From a checkpoint of a small transformer trained on Wikipedia.
Architecture: rotary positions, no biases in attention or MLP.
Training: 117M tokens, 3571 steps.
Each number is 500 + 40 x the weight over its row's rms, rounded and kept within 0 to 999. Layers, rows and columns count from 0. Numbers have three digits each. The size before them is the row's rms in percent of the matrix's.

# down: layer 5 MLP down (transposed), 192x96, rms 0.235, rows 14-59, columns 0-95
# gate: layer 5 MLP gate, 192x96, rms 0.26, rows 15-60, columns 0-95
# up: layer 5 MLP up, 192x96, rms 0.243, rows 15-60, columns 0-95
down14 094:547543464439559536438481502403451528550481536495449530517510511529498493564459510544487540494529589500420520525431441453546400475494489485503561496452459527503516541463523551510496482431521395498541496447556453513543551540441477472524516463511515514537481479540524480498483472489547464509
gate15 106:529521454499512549462577505506415535567537432513464482444467552446526484523481495475491552545567547479455480464437569531518541489422502439499444555444501577426486579499523454465541514502483495472522426519558463524499505464504549452533497514498461489470496462455432477529493517523562490508
up15 108:454518555492505472530509476510423533478499543499539454497556527484571510496435506442561485527477456439508521495567487499601493433433462472532488483466557490605449439491528533439491408462535474549448493480510513470533492509530542541490439516470535516490459461478508519525511567420499527538
down15 102:455521503490515406514516535501528513495509539530486541440468456533524559487505485492522508540539466520512489510500487502495483537485514472510515443575424455467526542493527476467561604450493433481570600475475447521563552457474560558433547529455519530456457493470500539529575515507440429537
gate16 108:524528517472474532535553427466551498570515514569509447460536460541503484557557460461484531517535496512478586489470596509474457478494566512473464556466487472453474539462474558541456555466480533454509483555520569555575509487451499555425524485487537460507515494477499513401541501546506544532
up16 098:461528528537456515460566568457588489494479557456559486409505476526495492544521518445485473489490500462536579466530502530511527569499493413571449489550531492503518461560499525559502519557534519496395484486511434537549535515446440517468524549471455489488482444505486491512480516508599496508
down16 101:463471480444463498549523424539487466497488559531512477517521489529510515542519421540476478455480494518429503527532475517534530534522535505373458519542513484506500491532569563537427459540429434434544493538481471490539480452503593465532479563487555492515491586497455537472466532476543537541
gate17 094:540523508495452536517499545500533546518564522484481497483467395520464457484443469484590517496491431513491560446526513497512445431471436473448519447502504487407558495499499499531484513496560547505522495432600486447529488571531510579493478456593490489551465510510458485450556516509527498468
up17 090:474583514457487416535465517487556475474477542435515578473565552533516418517528473496457464453608501519608440530515559445519543502520510526553447439506450574518527481579485536489513509497507558557496507516523418521483477486520494522482500483509463483507517536477477454454487458506480494511
down17 095:511496462413529504507525517470493463528516489462532514409539484549411490466500433501537481486528477489452440499427462472504511548532496461509540550568520533571515493584432507489441475479524515498472530488540524460518536470522502488379471507493576444492561475497483558461575513447539482448
gate18 101:480465591501489487549491468499447453445577535500462511473510474540524492481449543541522527456490551538493462522474574427527549518486448558419446454455517509506480470484503515431510591459383530510447432455503524498429486539504489467525495518541460569435524482495499479474470513495484535463
up18 099:443528496491480535512535412505536487545444480533450478437497551495538496511534544470515543465495476558575529638491510527545470488458545497427504427459502593564483466467480484513534555483460537510429546491501509475508477514535506471529462447562502502469445525469490486449444465425514514507
down18 098:497492500529519524450461481436489420520526483494487517446443508510456488459450449534441383481483572460576474442466456493438496492503540444451537450548492516529538521553539539551550478580536470445556573497475521520520509562395512475448558488481547489503514507542506506485495513498513494491
gate19 098:474452492531495560480560548484512498468490440485461542512582527465431467502501505509562512510536582533488485528514523473533509540534547560561499464595454421478498480468437513506554536498540507465433573491539554473520433539434530555475537531475498475444515426461489449527556496496453518546
up19 103:472524523576516531440540506603463504521449480469432451509464416554537530501453536481425539519504462545442535554500507475497576480568461519523458444545513420508503404508430545535475541509480511470542494506581509549480509532513468523521437525498499541494491516520507531566534503493478542529
down19 102:481521502478498526488520468456479478441558458493468508493545490609502540560476498470499456466496471486548495485465515533496473508501425484492527491538468508549477516483544459454471480512493520591500506412513482443449473463510540486474339576466453545460462476536490489462500466450402453482
gate20 096:484467509521486557549478491474526580473458466475481438512514454509480440542450417497492468480587450452438403442474506433512485465439536514512455528514537448475417459518542458491477480542492564555561505557541575520480462504488540489497512475441490494446513534502486487453529419507462511497
up20 088:495474564511437464578486572507520494547510496499497525479535469500472484464504507519480564539498491522435538466493605580542525480526496503520523446518531525477544541451549504463446503437519446474464466503502519530530555565534528484516607587462449477543529512460408534552533504525518480568
down20 101:549439535486466418480545529531559560480515502523510458532458485517551491440485476398515526466555484449508415489533545500439529514592484541520478507561549514531527446496484472509435574451464518481500505474507441536501438547472484464514533588471461470524456423512511469506481473541510491560
gate21 098:439597540457495477518476525541537518496488476545547464499546472566513480473485494510419474450522466591520520468492547451490448487445467544577499519532543530463495524505501511542477451441495410461463470504518548501584544444548466461501458500481490471464425549441519527516458478588482505541
up21 099:442463508422457490518491462472463556531510502525500527468547481554531520526539525532492435466539515497533493522488540464496483431566534499562508533474553430505507534548442524492490423523484424512536598507552499548517552541524489439475452545566536545536514521495459478484465495579415420501
down21 102:614462396541546520487499535525471502479538438489446475472503534491500446426509544544552517506519491456505423490525460535511514548444512495571489415489485525478511597516488511475556508469474491437537425501501453524472484506542490539547515473545508483461475537436563523556482450478551535470
gate22 107:519420504555492617502507492442520507567548445527486498471511527493480425485504588508539471495537510504509496549568425524486475468426500542537484485565500504455530494463450537415521506497534497485550518500505575464462476572512471474481498558495540569441526521545492553538522563485479440459
up22 093:524522530449429553534492576476498514495530546483495407453502541475578441495500518507518434442433513479516456476458544506480473468472574495452475537536536492536494486430490455465472419457455484504560515556487528530554428500550579455521551518438496502506478460450476515507554450528518561501
down22 094:479515557514559511506476509494502480498484500484505448463517492508476509446506564544487517505429412580543493481506479505468535547462510496527560504522510436481519550478502515433477561542526551512374530457486522517552498563527597473458524565520430551433468513498494420525522531470490447572
gate23 101:579497539492441443459474440568506527519503461456487503561537451484514469440507500518468408421433431546539523511528442521452517476561492496510499477512459543540494515551487467490549467543465494497470485471504416462532536504487592566517551479509427512492540407486504490520446534540519522466
up23 108:517459494473389364415458515426534593529562472450501456535521544472539513545566407530471502470502494448536493561557569513517450536501474491532519555490524484478487514520480507512498506480471552482487483475482540561471513448494505445455454483503509512475519497478524481459469510493504432541
down23 098:411504472456522540517546517531499467423508490509454594470440515475538527475445536508438548482546520479508521464535509442518486474420511544507446549484528426491542484552461548475472520495474529453532426453506423418490485485496482462459508517504506487500456516479530412481532432493533482600
gate24 091:458441495490485486499524422591489506435488485536466437517523490530506481573525525449489494462507469563527502523447536434506409565461517454486448522484454492476554486520407485490464515575528506426452483442535476450496532507557484537480476563552419528439522505454488525487497572508511480532
up24 096:493427548518514512535527473498539413452421531496494540486514536405482521510517550489503523507490469487509517507381504536536529558488525478475504469464504481531396489489551494476480482470513443497482564566526420540526469530538515426500456490482623462506452507487458491486555519538532555475
down24 098:536539520464518489479517494478477464475532571532467464534507517435483513483491489526465476498483442514447428507573486525540527523567569508474470496529554498581498514524586551472514468406530478516426569574448466466410490495511517460544484462453607540530523479466503525576516512493511511465
gate25 080:496452483481522489458479539459432512439521550541462483436474526530498571456454497528513489502574538564468446550447449533491474492470534439534512480514482494494519511505478447495419475510453579463501499473456499546418623515541601492516509427434500510467471502504564461537506484476491511478
up25 081:508523525512454482534487514485465507506482441522508471494604493491460489498516507524506500456493504498471455566514426521628502456424471401489496504496483564520536480491458486488475514500450554509512479534495498524510526598549589453472516466554483491556450479552526507428399483459463449472
down25 087:461513510549452470525473463533422486496578486467488523527507570453464548524534464530452522480490488533578524502536504452515445445581455539406560598560548468495548568543542514466483499540499496445514449551471455433484504519538492529481495482506550531456501477473455494455521537485534514568
gate26 110:452517521510447514448569513574475529467457497566481405537467498469496476469455484529539491472485477501473504502571575520506523470522494488483505465510452513491494494524485586528503543411527469508474500599449466515475478420507529558448460454529451572509538445566430530483565527498431520495
up26 102:489489475478524544472517485492446532464547486485555463480467482492475521530497514505523459467500553439519503431495530506432478504447557460406540582406463514495512540470593516503529577493528545400515445509559532456493529554481505491473499420432493511432491477532549488518528525499443529435
down26 093:502457404488534461464458467461526474575460472488474537540483483550500479522499589505442542502495447471554531520623504458495445530573503495544497504534539561501457496489502495460518529515533548542435423565472453552473414492571505490507505536537547523553542519522495523524495563501479514468
gate27 099:478522503477521495489493546526481472561549551496532525518463463428493495515506491491495527490479450511505530573552563556499527467508549523440521452499439445490475549448526541505523513501483582412467455409476476428393521514465525520448545446490444522544492563519483567445529566489442493478
up27 105:454427517539514557551492499438451507497564527528428534456504463491515511516530564484531492433473483485509501430483519504533513546505487469518442443402530511545532452446494464531540408493508463528535522519452550564534521446481539560508532435465526502596469485495504501528450416502479438505
down27 099:543524485429488443464500549554438495455494492478529468478452513470459431481545450492442533563485565484467477530539526572408528462479556464441540525490437482497412477491494440436496537456531528501538446509478515522408515508532474480538510473423446453438479454512532500533521527462525530498
gate28 105:536513504549517485540446503485508479449522514488522472496435486466523397557510487475538487500504558452433518506499434494423510489509437535514499523553498471490494500492528470521490499587487514338564508439533532532439473467485489503435551502478503476527512588553450465502494472498482445571
up28 098:509515545520503518499455424521563532514508521523511477509537438519521495595531513521532500521547506533504514514529391511484485589435507476518597500399452452534454439504448468535454541520491514521461459516522497429488483558485457519547496482527534545543518469492472530451436515456595457498
down28 102:425451476556491470489457517548489526577531452543553521499501481471462543464458485526521545474476521469551595522549471461513522487516451525484463446474453475511487527536487506531535531483469448463477550429484570443523471464411492478494462429464535561530462478464527493459377540504519504562
gate29 104:500480520419501465499464513500512503513490530524410546500560473535603423514481456474518432468487555490530456462470523518579505467529492478490515587542517511531495455481404453496501437583434550503463477567513490479501488505452525494466454504536496495548457497477501564445527526398507505530
up29 103:508544514431435572510492533438444492514503524464574475497502534474485544560529523541478453437480478478567474436531480514433536499503456508543493440477506485514507532602508484537522474515488494617500421491536484488530528507423483461512569472516475538521522544498494465487432481414530427483
down29 104:501509531541506451562565547539476463474489511503591500478527519501468449489471490534508540536549532520516500517468523480492564486475476513441458483483500473508507459536501552567486593383540462557496489537507473469459510475526525448371480510471427458524540435504474493505540574557518562469
gate30 089:535457502426537522512437496509567558502481490519492479476501497475569498459498609475444480556541460537460510531493458487535496512463439505522465488473450480472437501431471411552529485472521465517477444534491531522515479453481488387564463433449494493519485479409515493428457469533506528455
up30 087:500487539505489523535512491460439584522500492537487480535504459493475502432472462528539482517525433480427422507506526527511409547510584488526487506482526459548443442530476479403550515564540485496484471432455490486410526569463545435533496494508539490433466475554493528547468508565503540459
down30 091:499462525530477485498526463463503505498458465499466545497431480493481562507477447544413510555440505443498464545525521550526533477522527497537570472421549475498489536507483589514529475455496481492486458588554496552481520390544590490467522475569447465519506502461420477527461496430508544515
gate31 095:520421532581554511500584573526541503425551519543508516525514492475509430517501476530496497552549491443477477477444510455549501509469536483432527508536563555468501483536539471456561490500544446458493534452513553483485557477489460526517535519488530520484471515468533464569608500486538422574
up31 098:512492463518501501559464491617560480514538601502545511566527483450478523497539453587522483465499481380483526472428538536538470536488462524490553458477556526476498522499496452491514481514555510452483498496518503508509453499510489519527533450497550392481525548438454517451496505576537528546
down31 106:538471562473461503481538491489557525471450397579549448521504523529436466462500423580542526468546471519476433521417472524481530527595519483505541503472485511429490555508438501517524541484500540520512534460505550507439466529512502479551446518508590478533486531465539436535495551492496483539
gate32 111:550456500460510576453509439561529508519537555486519500449530463535525481560519440492495479487513530427544510451503561497497523465483565507519553493474474512518476512474468502531480486631471544494562556510489583497543459511448535513523512490476508544459454499549555597569572477534552484550
up32 095:462481442530553513456487427505505455489489448545564540481606552513520511529455522484543466555529539522422505488461522587508483537513461477494548490504531495463538539496551467459441517485606448461478433493499456569501488529481501515556519553510480490452577511502448502552459571509484479556
down32 106:529524481491448548546466485502500498454486550484443542484539469459511503548467577460488483489596571525479474516593555534425542560438549460523484523468544464480442461553464534494506530558516513473566480461493456521564543481475432491498550499565519463419526461523537466488543478459553483509
gate33 102:547560501548563517526549512466472568509552560488504428522495550492502529527487458524496532498439460556514456489571467460469536534491441499480473475513491467473553509462544410423547505529536429455468556508532458534461492482467478522400458524448488472515486463446508536545545479472535549586
up33 116:529483530504456571483573550519448530546457497465490583531496474465425517421491517468542525531525554492498504508427495499430498567512468478493568468523409556483513510528529432557519488467569557473446575560474509482502530462466448500496490449559529491461471464520502489425546506474547476484
down33 098:522550485549548474442476458544469501533509505464520451556461494524530538491521506515530493429523452503563503542585568536470563476558441484472514543458564511580513490555526516445464523498466555579531530536576511560524484538433543489524550564455450505472535440569502468500487513522505452481
gate34 104:494552541496500406553434542487571501545587492518549526515458467492562452556487483524472546512490483492394533532448496461490468463463483515488504487490524449509543512500520423545465518449472486461527516520562407471442496555500535437522525461450478521511461531535470535550451509553551455550
up34 103:501472498407473506500546593480522516505472534471477617467570510530495442524503544469560461481522570516523450459470430573542471490458519515535544508468528536471493513510488521483485462516590463446560461478485467506502522497513414567509473540549422494591489456487533479528539515503502520495
down34 099:511550420540469456485444453418482516445517561510542472507487484515552490532511642522481491545522441452501512405489489527425502491500494444528391497548438468497434460431489514471498534500505528487470510498515477481517560547476506519594473510517460490510499530521450498473482479496471498558
gate35 092:506489486438546554448518485510508497437432445524462437480527555495476477523428475532410469529564482441454506432563465496524504491531531437523498514539520496474501511517543474445538476482558523517471508524505500473541464438522504528487496494544511389465525501602494586514518460516490512606
up35 090:578512555578485501522430440466550566556523492512472499431405444538518475531531515432512510511466552470538528486491583555515481512467530453499504456518550510473492549523428514514552483428496560509493521479495494458503447475541551478521451562477503477417505549458455509565516522502465505560
down35 093:433478467504515512478414509529432513541483501518447486487521548449511456491520524499486471487542493520503469623501504482480560551532517460505550543578537458480512541530477554539526587410493519477527545474546440503437554516501499579532444476521485541554493553515522428471507514544512421473
gate36 096:552538509478521529461414512503506547494422492644478485471493528514519505484458520460513489500544527462472513475489501535514546426537491493478556559494478511517479537560455451523473524545471452447483497430451604510518555484494493521504557557517605538496535436499453511434512532536496539487
up36 101:473556546450427494465531531561495517481510475451520526519521540551538527465522504556484523517476450470479422487503508484494544477512333462523516440468585517496411531529489478478564485487533509458465508426522501536459538468496464557523446492574483487474463514503560489478469520454464465456
down36 095:509493465539512523464504472540523507530442497460470477569456490466477465526422465558544442507545449550536474503600499534544526524501497521450516485515447560550590500469494504548489538439519469449488536488465534431487491517486499404495424516421488458506464476598462541463495509459538520444
gate37 100:477575486510521524553486513509519569474502488491575495470483412464562520498451488540479445528522514540537463418502579569581500551549475476492427530497508506525514528457547432521567526550462492460526511511477472486473574448490447440489517563481460511519553472500485474496416445503435513535
up37 103:528505508494444517467439503455512501464562389465545493528528498539553444497491484554477543539504516568576480533602524424482511397430497580509537514497500507482425513520502567494533489469484535470540518483469471445498521505514487492449525457571473523470573536478482452468480464469528503545
down37 096:442486495539509422519446458503489423553497515493477514536403568547538451508532571455491548483500502551504474510472525502479563531503447435435474517421518553473453470496460419551486513469477527507523491489506413466414508518463452503524493485497505515462458550546446433550564487481510463522
gate38 108:501548525449483533466534478519501466473513515474479440522476513554483553506528554578496502526529473549572558461559517508579508480486518544507422468435533453538499445461528497504481494518525568434453492493538583464478531460507445470477409512465489512537461381447479469455504510518518499419
up38 103:501449493524463563458478467535485399546543507486520525474595469521433446504446557480540469533448488512570522494562522554488521513492523506540557430557495455507560499518553473428514468459482547449534501525551465590513455438521523451451578492493539502530492477534518500492564529476475501533
down38 105:531465471491438499492521514442489454505545488472465478450458487392508459468397529494455556477502487491447455487410537563481413483501510502478491510513461515514510533468538416491490452447525508499497448492490553466540473482482526475587602508499465454455529471466562473478517501543449451441
gate39 101:463440459479455511544441468441509500419511548513501538512527492475472435473530520487557498509509556500505547544495538464498529580434539524533466504568414490482532502491500533532528458477532515469488476471551566390475508527443492474511550396468419566514485543493454509528476507472535519429
up39 097:459595475471517548583501503486512521507549482417533465499492540460512540570489484533456509469483493475411477464497470493458532550479516440590499463548570419432472468469523501459510509542531495438515486509491532488533518435525560543508435524532504500534460554542511527552483538598471472520
down39 098:463499473470554544490529528489533498532479463482481531440474615548522458589505528512565494428519476557519522486465527513557512533477480505542421556517464439457475552465402462571492489473539523500436503552584493511457429505502551547567528505513470546530487497481504455463502481496513485438
gate40 112:497513588437612550498518521483533525478465507535429514501497548509517422434520546467520555475506488431451515523530522532533464479481510536449487484476459518569500408486553531550538453562478583494450553527564512544529483432523523502522565495461496485499473521454454484460542538518465521459
up40 106:469537574500445456505575484446536503476461481473514469511458510488532557522517452532529504462514437437504472524510563508473538556596435559456519581443448513497469615499459562462474443495530500493516485471508452486574528507478489497539558492450474429452522535496524449494489462487501561501
down40 104:585514493511419492511487532459435518476517468533551556488455503540505536613504470475469600519494562432445544509468432517484496509443443461488446462502509532443500536593528521500493541444528535497534512431446513500465508528458489460515462512423492475476449465524487497452476451484561499509
gate41 112:524509504485491493420539463531478508534456557503514461513492500545536453560585544452500483572476496467539477511491465407545507451458460518530457563536534450464516453542483528502621461494525466484509425526499573579490512529522486501531503424541481562534539524546488518444532460454472459487
up41 107:484521523483544529499552479547526421463527485544498550495480465547483471531461432554483421449534476550467524543475507456557558481515482499505549487594456451445449548454471455454496483457502498469527467502434509448520486503526440574461468484503455465485442592550466460424490499512573501517
down41 101:511500507501536403487421528470535504460474470508464484519436508479598550512551510518437543494524531447494448450425483460555496527493512467518462531518470568493541546509469483513512492499397527479488503568436470492519494555475517516566563519498580485495444511453465549578536496424490502454
gate42 106:459502546549411547541510544524468538465532483518550414512524513494517490551520497436571497422479530497499479504560585420526543453430498501496498475527464457554552489493474457452503435424487526448480441546458499516481518552527458482526558571448478491511471446502532488532462502457499433479
up42 107:485493566514480493536498544496529477536508415526545558528573482469516461469469487491482510456571524518472497488472441513399508472449590468482440513517500458508438491587491487545470467545471481563549547580531505426541402486495501482518567456477529561501540530503468540558510539521504521504
down42 104:530594541549600460560537504541478559503513537470509481526514494517458461558508420450512460560491497454480600491513461497503469475530453475510523463522562533521476515501507466495436545491511504485452541497491542574524534470445547553450503512496489503545520550515570466492500454592538463581
gate43 100:520534544502507486512502465539497466500558514495559437477487477491426465511490528492513471558505477504526456439382575474558461515510534574545490506509505497514515520493451437460571421515592446439521498543529595495473571528528484542522536516460497486533495515496436478551495505540421538462
up43 094:516497456507537517527474502574460508518507544508583521620445527510562547502433508482539498466560536609506474510427473457439513461531495519485474555515549516527576482533577554477476518525438453470511508535562548433462492543530482567478475498539545481453496532496510478508529506528471503544
down43 104:491542459465527487439510445546484527502513475502551479478511469502547484490508559434503508424574490486509456453548476527402537526415510451471473537462543412454437527557519546489466538509422494520472476486539512500476531385488571529396466492489531492503485554481530539491503470487500517526
gate44 095:585462456502526498440521496465515512466493509381497448453525512487496515435486473498479513487534467517561519480574544483546427515486506511498482516530488471540556502532476605520537486507465448495545506545478505398517480481484475478515488483510534462542588594528497539422425529547540515450
up44 096:478468543510484431492439512501446490565524568516538503591459522543457502573447527521487384509442465576492421464532527466502502493527492520490495501492516463485519500480512458463529508494503500481492549508517494533435435502482515583562448526452588570452535455465472459459555480449486527480
down44 094:547534453495506490467502503502511482462551454460500536510483383503490531432487515423491486472480498540468475489561483541487458504507413485443461607536525532485451550455527561442546512460534527511542484573471457483506483499472528499503598444555481491580529456514504528458453445527465450473
gate45 094:495444538436510418498506516498522446497490579488499449571494527485523572535502525430513452461562496595555451456522487469483457460456482516520517503460538525463527429502497417481532468511439475552492541563501506507516478553532521548450480491557519511502464505473543454473556461604539555489
up45 104:511484459492534514490507568525424580531594451491473483472477521516562522533506408547486556479479411503537459513464509449501557493471497485498517518541472562429477542521503448473495508474514533446554509549519443555486550452561557502472492475576493565523479454424568473463487467508544487507
down45 103:521521497533524470535535510422459499542483491477487499534568502476508520481454432523532512485512535502501500381506457497437532440523484511540458476513441469497523577469563417541529471500474497617511569558490498540511546528436427523547473454389539475516472540526506496515461541499484505478
gate46 109:502558444524463520602425420516481520498518461523539515474469601451520463504446499487549541470509489531483538495527582482537479522532443502459410451561516552548503494457466509500500521508502602499554480521536534522526529479435563484483512442504496501466506492532471495419473506475447443449
up46 108:552497473469436527538450506461449503551566492488597576500520502546506545463490460503460428566475496414537481437443547505486483539489493471428465464469510497396522462523469466498475482460524476538470470551557495494499544535542525484491495565511506510536591471482494488435455509578536520520
down46 105:478474542469476532511529536482505532548485530412475478499543482484453457517520524563492505419566451523457676541483477487452501459485499431490521466519510493484479514496462510474472497415519550401452527479463476503508472481544492607538505481509508551494509523492468464456549466471500544499
gate47 097:444563561520525490514489533469575500536514593487460514446460475495460468533553516496476515502427504498482437480490520491530507527468506551535492485500597548526444540493533508474547507557492457514547520491558504494517505438565560473501592507528543502610405528464488508515484504457487502593
up47 104:528483408498464496500508494489472499534532439512496483523472494526490440459527552489446458532466481471565508427456481485474474500436507563415463523503467442411547470519486523619519511558456503484424482550463498537490523515494516519410515437446474463513497556491487426503536533575480464496
down47 097:518501422436503483523528550442529533500451537488498522465411500522469458578484424557522489412489474501520535502458540498508494448498494477412494515548478496472453518445499456499550450495447559438459522535474446449538516511446506528468458532416446518525519476491494501525399480509495586517
gate48 107:591506519438440491545478536519474574503519450515440536446510529512519512467468442487424435467438513510512431548431500509482484466491488465461540515517534567450492480509405468465492519507517521483449512490497552501499546479541502503460476490637492493528566434473476471542514435452530459498
up48 092:489529519521511549544523574439521535373500526530379518512567543600442522546534465485464492513490442583498506492519530474522451551467565513533544507482570499501479448499498511499493481528469503494447543481428505511483505542484452510498461544481546463509464494494510567481494443525569449516
down48 098:477462478423513515467432523510474508536495470443524552457501518498544508462485463501460474519487556505520533543555510458527499515543461527510574416507480533486532537465411547545560537542475413415522423529422499535481471499502511504563449499520442542496485546485425457504574453564493482508
gate49 094:505542388416484516508469577499528535545554468551475528476428433488482506438572540492488480489526530553456508538516523518525538432507527539442464525558461529520495502505471501516488510509435427545517515537539583483580505568453520479483513489494460520465537475588455519557471468484481455498
up49 107:522517542531459555500538493395519484543489448527429502515551503529508471418551401492474473533516399487514481503457483495528485541520488534494528475519481535531527471474464568522496472476478562496415504426495465470495438525527502500510441462485500426491527528522569543424441433457533449512
down49 098:484454527506471500509509562477481471513462472444550525450515451425442534615439496485515486428515458466483488442541544551476544499493459552474486464454473490521493494474508506470494532556548506485468569567495470461410591424495490501560542488447561500530554489474491450524481506563549541512
gate50 105:595485522559493467549507505491487496442497452495573491504453509468522528459467525494504545470490463475483534517495530485606492488449472496502450521480474464471507579526452479534494493503470433500527504428489509453525479569479530460453595516452475521440568548625435455531495505511459432489
up50 100:446494495455497541549449486501509463524444517509481450534535413528513502444475482484463472524490517462504399464480546532457503485525426395423518523473508506529522404483534461484497470500481519469568425529486500502497543510584505459575447508483479443439505477460576454524464521565486509494
down50 105:482458468555488480492434522530510431461495607446497462471453568508555457418479493547524456508521458505515505535497564528430471426478435495518499495429587506482559497443496429497503505487514446496543471546491442531482496568518555513511453557470481487468539515511486513456539558519498533431
gate51 105:464550550478530466476474483523536420550474512506476505478464467494428467510442456482602456531592474625518488445517502527495443522534532485451489466513555472469487432467418516492542501471539533484536538499506468448490589569515504503496517472570515484527505519555487453447455487497499510555
up51 103:413482497422509487452456522454531516460530405509495460500572501442467504448431493514501500488425510506509514510508454464505519465550430528441489489467448430487516509516476503509487540461534532423467534524453498494593533451531543492548541475482526440428484560494571516485425532534502498434
down51 100:488458516592486458489545495471558492599529526485479507500537478502496532568530535546505422512470543551484416463479453485516442491511504556450555441441505486513509493408604493442530485573490479527451490514502518530490532502489545454501513506484480474471535414504511415500494519543441523446
gate52 095:525559473504542573475538539515528544503459503469463497479477522482541471506529526455520490441452508486480470531524499504485553474493572499542489468506463554422470493518446430475470411487525527495483543515479484461487524537483460452581444488593550513513478479572438490499616398498541540456
up52 094:454419529546548527447506469446435427489517511422487493543526426496446517496482528565459472462482489478505526507508476433475494427529497501486426462527540496541451494470479495553494466462482469444565418450556495563473506477474454449452461536547459511552508546490423468508518541485490443555
down52 099:513410518502475485517522441536473510421393472476481508538498449445441481490454504463506520507490513468544520514538507561535483509534411466490585433543546579487513442502573470502436590450552529470528500483492500492533506516456472426429520472559491488548524525466516453494477550478499495504
gate53 092:501437474562506544574524429517605481552490492531480466541478516501507490425545512504541526481490502428535449465579445474491471490556447514492504496512506481418438423482504581477477532419565484442523512504551535467543457463531537504503465417511445484539510542507494490455531517469464526503
up53 102:551465460537439547540501563506514510453456542501479508538503500422434521499498463575475414448493471528461543486534535532442569481499479511570467526440440475505485476567425538489574473498513457547544489464492483483491448501538498520498568543523558486435484507570503540523452480523482563430
down53 099:511467507482526459452535479431469528475453450590502453465479500554507538521452569530511431505520521523570542481521414484446559509512553457526521472515508463455514518464546553449446528552497504543531535502557500478475520503481559466507470427513476538600449477510443577473565562482530492489
gate54 103:445530402495536501505465521471459494563490484531555530512446504470478505482468479459489534441469571443487466394508509459494556483565415480463460484522441471483524488480526493524559525517568511428561510458529490461497581484462583442480501512467465496532536507432508445487498469508423526533
up54 090:488541537509459531484488493491484557536444494526474522480493583546469396516484501509484533468417489426478512546512483491538499474539510548483468495518477490510510564562452502492489555507539506462481499417488556488516540439491577499515534566538454543459481456519405510546580612466447516518
down54 098:541520448510536549570482563437462501516429500399467438511517512501539503499493494521484511524429482507459410485526441487502467630563512509474471481532490546554461605525437521550427469507458473511512471484454487565538488540486481494474489556475516527496521489434520486470497491466451519506
gate55 096:572525505502623461575511525501479526484491500494432534475575513600506592509407502526473452526471495469459462451463504485520468506520536538488482517504484484520412433461569465527558543498504463503504542489450441522533475432512512485501535520474512522555586484519500529499484514554553479520
up55 093:500470562544471483516480466549433534448489525473487499396530513459456552483443475485472481586508473525455493522492553531490493488473533510507550522501506572569523498504589426545519466528513504440460508507466467572552515513519533451588518525537496568539482563516543411481472485544565464509
down55 103:558569545516513473441479471499507544491451530510544499507493538521580563508490516488488442456503416538437411389530442492484465564536515498486485533501481554493463517503488427500565485465476537493471458471529516548575553472530467491531450445577559487514491498451514530516470555449483519454
gate56 096:545429396448434512525448517529425481466483488443465444509519479471473454571586405468478525474473477515417489507525495461518482475515483477470496486497448516518503458502482488550488543436541522452415466486520530508467553429440490510556550448496508480581484520496502512483530513479485511579
up56 095:497481519622441539544505481499540459507460511509503457544509512503439466490474544421505490505509488484525485578523460546470566399495544457465527492531516463550520487493423469514553482419517469522516535570456489477470553470583510454493489565434549520502433519475507527510463547510429472511
down56 098:464483431496514564485558550481534552543546486489470481447559452456455529474525455472534536576394522558521511506481478452585463484475499525525495520523473500518513467539471471516504481481503481543467473422564493423562548515524426539500527479430547513430564487525488473501557516566496531552
gate57 090:541537472531467472473441379481552537534503517559477454485450486453471546508458522549488525473568519587472501551500575494563531510553466466507504500461515534486508513520488505444505554535469603478455481500530500508493558514497482499546487456532504501468586499566507441590444461527543543524
up57 096:470498510555490566510501506495500494491496546484429449531498507505531453468526515498456450540575488492446513495467558521517527562563597508577448529510518434550473516485440506486455483454497510441512547529463437491587449542501532449554527559524481574532492513541473564473473490542461595461
down57 102:488477491459540463567494523537528503518524535502451511519525539532443531548527550524511516493553528557593553450483559536522484470590482470492550515416535527569454468485500555473535502488461504450504512513543423501579430499504420490503473443534493544500470482585539532551469435456465490467
gate58 090:420501486478476483465509514529494623505427530488505475466501486434522445498462573487516471501523548464513474553494512572422517496522546511500463532407510493541512419509454494485571454505536478422482420433514542526532502473518543493533535537422490498529488536499479449480536561506461473560
up58 109:533469505504493446556496562503499495510551467490465501518533488494508530476534461480472468478379461556530478459540519488436487547495509462520461507582501563537504473473467469507444441431497546517612577539535505465511428487553495510473528476583441538484514482489519431498473551451477581515
down58 095:545509533446515543496551447450505524505517542535487494536526514541496536523505594517490532432525499490503392409423460495487478501436478485535450491511449388455469467492429501499519510528564500457484474474590421560469547505546547488510453493472508515460499486536492585508492506511476541496
gate59 093:488531499477509450509480489516496494522445537548507484549461412501461506503462489534504504536478459501512523415561513515451526488441559510540570507441516612530521452519504439461510561478476498477449533474461508540582511564431470560443553476446473535544532510561532536524531463547582502464
up59 086:507562455482467537456490599472526565507541473517486562519417450477502485489475463508505557497511599467464534476485527484496409470482480506495495500540562514536435570534495475530539477591532530501482491514608451421458503510456460474547490502426516484548489499582508530519469504498477496536
down59 092:506464494514437481433546517529496480524473597547464517509494480438538451463531502483471472504484500434449502481554480483568461508498569516449511479520445473535444484561492452562502527406513443421411471546472513483529487487530515457500553565513485455492489517591489508486486455496434422544
gate60 103:494523525480455496458488461462543475472477475600486470454497541554430486437538469458545470454520501539580497551539492496501460536543414448483446414549446541459556515425479518534481437494487519509501422475491582481521552452493465545482534521527432523503473451477485522517495579493505490505
up60 095:493539508495507573463504423444445519547456506484468558562494485558461516584506528526556491452510483507570568522522552460432479454471442549518526431545514486497507482521503508461457511486488441545384508512566535594480443453515499502470504528510574492513501486521532545493433512514498459531